Weights of a small transformer language model.
Training: a variant of SOAP for these matrices, 156M tokens.
Each number is 128 + 32 x the weight over its row's rms, rounded and kept within 0 to 255. Layers, rows and columns count from 0. The size above them is the row's rms in percent of the matrix's.

# layer 7 MLP gate, 512x128, rms 0.18, rows 479-511, columns 64-127
size [ 90  85 106 109 125  92 111 118 103 110  99  96  96 103  93 109 119  78 108  99 109 102  78  93 105 106 111  95  97  83 105  83 138]
[[137 158 141 106  94  89  87 129 115 201 148 169 157 148 136 146  96 193 115 158  60 145  86  91 133 131  98  54  93 189 150 157 101 139 193 167  88 128 121 113 105  98  71 157 150 134  99 124 135 121 116 184 151 137 133 146 173 123 101 138 145 115  89 152]
 [120 126 136  72 114 196 148 121 125 130  68 106 169 137 127 119 125 132 102 154 111 127 119 130 155 166 162 103 115 149 165  85 177  93 133 135  68 136 124 155 115 172  99 186 139 102 178  43 139 176 137 153  97 101 106  87 159 137 148 192  68 126 185 123]
 [130  79 114 126 113 170 110 120 113 135 112 130 145  98  73 143 102 108  87 153 124  84 128  97 119 104 121 124 142 105  85 149 122 155 155 128  66 146 140 104  85 167 150  82 108 109 143 143 128  95 123 125 144 109 125 121  50 121 131 107 124  65 113 193]
 [104 172 153  97 146 155 160 149 122  86 145 125 168 115 140 137 188 124 124  77 129 162 127 119 179 127 134 193 183 164 177 114 151 121 207 172 157 111 106 100 109 143 159 119 109 119 130 151 112 106 111  91 130 192 141 161 132 147 168 125 109 111 145 167]
 [138 131 147 132 156 182 170  95 121 150 114 135 185 132 130 117  74 149 117 101 113  84 143  96 107 173 133 118 133 144 145 113  78 169 133 115 183 118  77 127 136 142 142 137 164 146  93 133 178 160 122 164  49 102  81 169  91 106 123 179 146 115 134 101]
 [149 140 198 101  82 157 172  97 114 132 149 151 164 143 140 176 116  94 127 155 129 149 207 138 106 168 100 152 106 156 121 161  86 131 104  94  81 129 107 168 139 153 121 129 188 147 117 123 150 149  61 111 161  83 127  80 148 147  71 163 100 103 146 142]
 [170 134  99 113 176 131 159 101 121 120 119  84 127 120 164 106 153 171 160  85 199 162 157  93 123 159 101 190 106 186  41 134 115 186 100 153  86 124 163 115 117 151 125 141 137 117  76 138  92 175  78  85  84 193  79 145  97 100 139 121  97 108 151 156]
 [173  74  71 188 125 122 156  91 142 116 105 104 101 112 120 148 115  93 116 127 126  95  94  70 137 173  68 121 127 127 121  95 173 229 137 146 160 168 107 136 126 104 138 152  94 113 132 171 125 121  96 116 139 195  81 174 135  77 111 122  80 164 142 138]
 [170 157 104  67 136 110 140  64  85 137 101  95 155  94 124 133 104 116  92 126 125 177 154  98 122 107 203 150 139 149  84 175 164 149 108  82 135 166 137  89  83 141 135 188 139 211 126 154 135 108 136 171 114 114 133 109 130 182 109 184 114 160 139 139]
 [ 96  87 132 152 160 168 120 197 131 157 122 153  80 132 139 131 102 172  95 162 102 111 141 142 126 112 117 149 122 147 161 167 151 183 186 152 131 196 152 112 172  77 139 176  55 121 109  93 164 133  80 115  75 122  90 151 140 142 136  80 125 109 128  66]
 [110 157 121 164 149 112 152 123  74 106  91 155 141 110 129 135 124 132 136 116 181 120 208 115 112 138 122 161 151 152 145 169 102 157  98 114  73  49 106 118 105 125 134 130 136 134 104 110 137  68 127 193 114 111 102  53  92 131 138 133  61 134 165 136]
 [ 57 137 124 144 102 145 169 124 183 187  77 158 122 119 119 143 164 126 110 165 120  53 122 186 145  73 123 154 131 160 147  92 114 184 109  68 153 133 174 101 121 136 107  99 104  86 118 123 133 161 165  91 107 179 134  80 117 137 136 170 192  61 178 195]
 [ 99 134 100 125 115 120 152 115 145 165 198 131  79 178 149 111 147 115  91 154 128 110  97 213 119 123 112 136 118 141  81 162 127 187 125 118 135 144 143 151 134 137 173 136 147  76 103 180 170 150 127 165 155 158 158  91 150 101 113 207  75 155 134 103]
 [130 118 119 112 189 168 181 156 123 144 178 121 100 117 126 166  58  97 169 141 134 161 131  49 143 144 112 111  81 170 154 127 112 131 157  81 147 128 126  99 154 104 131 174 138 133 157 164 159 177 123  71 101 114  37 135 104  80 150 116 107 101 124 128]
 [124 168 183 169 120 109 168 184 114 147 153 138 134  88 157 125 145 145 153 137  57  94  78 148  85 148 124 107 171 136  77  99 148  79 157 179 167 160 137  82 123 109  96 148  65  97 167  91 116 159 122 106 133 101 204 156 144 131 140 130 150  58 122  91]
 [127 147  95 163 108 153 166 131 110 155  65 164 147 125  65 117 110 102 131 133 141 147 167 112 132 113  82 137 108 110 166 158  87 159  90  92 196 123  60  71  76 173 157 152 111 156 168 169 133 104 139 116 123 149  87 120 143 160 162 153  91 191 134 119]
 [121 168 120 146 142 124 127 177 194  96 124 136 136 183 137 170  90 114  95 115 151 145 118 155 134 192  16  83  97 111 149  96 129 107  67 109 111 164 122 111 149 105 171 177 147 142  80 134 212  95 117 108 146 131 135 135  86 101 113 111  67 149 133  94]
 [120  97  99 170 168 167 215 131 113  92 157 119 112 157 108  76 108 163 110 152 143 103 118 156 122 173 111 110 110 134 124 196 159 100 166 155 164 112  96  75  90 177 134 121 143 154 147 132 126  96  79 120 147 142 105 118 131 131 166  91  89 124 134 116]
 [138 151 150 114 130 172  78  33 171  88 102  95 104 142 126  93 121 133 122 202  80  97 101 103  97  91 124 175 116 108 122  73 134 133 152  78 166 179 122 142  94  73 164 148 116 112 122 122 198 140  94 131 107  94 152 171 192 136 169 148 168 155 108 139]
 [121  48 107 128 153 124 100 123  66  98  62 162 129 132 113 146 120 189  68 159 123 164 126 120  72  79 105 113 148 182 187 173 106 180  99 144 136 112 126 140 163 139 167 117  76 196 150 109 117 141 121 125 128 125 137 110 139 159 124  55 138  99 105 127]
 [109 123 137 124 101 145  87 115 130 140 114 127 133 142 146 199 120 161 112 114 101 131  84  91 130 160 105 137 148 122 165 108  96 158 170 150 129 137  71 154 161 170 192 170 167 113 113 119 160 110 119  99  47 152 105 122 131 122 170  87 121  94 145 179]
 [102 198 171 135  74 120 149 166 126 140 102 104 163 147 120 166  81 148 129 103 109 111 126  78 121 182 172 168 152 118 111 144 161 137 104 123 169 154 124 137 139 141 147  87 125 155 117 108 100 147 186 188  86  75 168 156  88 105  78  89 152  85 115  73]
 [ 87 141  73 125 122 117 104 151 145  83 131 129 109  97 132  81  83 138  80 134 169 102 134 154 139 115 133 118 155  83 100 101 146 109  72  68  90 161 127 140  88  57 149 142  99 123 143 118 179  84 160 112 143 119 166  74 149  69  93 164  81 189 137 161]
 [135 102  82 154 159 106 123 109  68 116 113 117 119 109  93 141 149  93 108 135  63 161 115  94 137 105 126 129 194  94  87 130 174 187 155 114 150 104  11  81 164  98 118  91 123 136  63 135  56 123  88 123 153 153 192 168 148 142 177 146 139 109 204 128]
 [115 126 155 126 149 139 150  69 112 125 149 135 113 116 122 120 195  97 110 141 123 131 100 188 107  87 155  97  97 191 136 155 146 139 122 176 153 187 138  99 150 145 156 140 158  96  82 132 159 125 157 139 127 126 114 103 114  97 112 203 169 165 105  60]
 [105  77 160 243 102 104 149 154 152 118 140 129 114 134 118  87 152 131 120  85  86 174  89 117 141  98 129 113 154 106 116 110 137 116 136  81 118 138  94 143 110 177 122 133 144 145  65 110 116  90 164  99 150 195 178 115 162 169 151 142  72 172 129 141]
 [141 115 112 189 124 100 155  60 127 141 190 166 179 102 144 135  76 115 184 145 139 145 141 119  69 176  94 161 126 156 134  99 127  92 133 141 136 151 118 169  87  85 108 131 126 126  89 130 103 111 121 130  73 128 128 164 137  61 120 174 109 121 104 124]
 [190 115  98 179 135  72  87 155 166  91 104 161 117  95 134  93 126 135 146 174 170 131 161  71 183  99 152 137  79  92 138 147 103  69  81  94 116 146 110 123  96  51 148 141 151 111 117 126 110 178 133 166 165  98 112 149 119 110 191  95 182 110 150 100]
 [ 93 115 162  93 102  82 198 117 134 116 171 178 120  77 188 207 140 189 140 153  77 104  66 145 126 139 125 137  99 137 128 170 155 174 140 197 130 201 127 141 151  93  71 100 129 102 164 143 170  77 108 145 108 146 159 129  99 122 161 139 147  71 125  60]
 [126 125  73  84 214 104 163 104 119 106  98 142 125 141 144 198 160 141 106 119 118 142 161 123 104  81 106 112  84 169 164 102 113 171 149 189 141 201 137 102 152 137  97  62 139 132 169 134 156 173 110 140 149 111 151 150 122 172 137 162  89 157 127 107]
 [165 134 132 106 155 132 124  57 137 122 128 127 154 107 128 168 126 103 114  78 104  87 148 135 124  73 108 152 131 163 116 121 110 212 170 117 124 113  89  84 166 105 131 145 112 152 118 153 117 179 120 138 140 117 122  76 134 171  74 147  82 146 101 145]
 [ 62 128  82  94 106 183 121 131 124 119 115  33 171  91 127 170 177 130 171  99 121 175 135 162 161 105  90 161 109 120 122 154 123 117 130 108  64  91 116 108 120 101 129 162 100 101 166  96 106 148  90 139  87 125 131 185 140 116  62 169 185 150 117  98]
 [145 132 152 131  95 161 103  29 129 131 143 134 104  68 171  95 171 110  53 172  98  84 134  93 142 154 126 176  82 142 143 117 106 140  89  74 124 156 155 104 124 187 192 105 180 104 156 153 173 127 130 108 147 172 135 139 164 142 136 118 125 109 134 127]]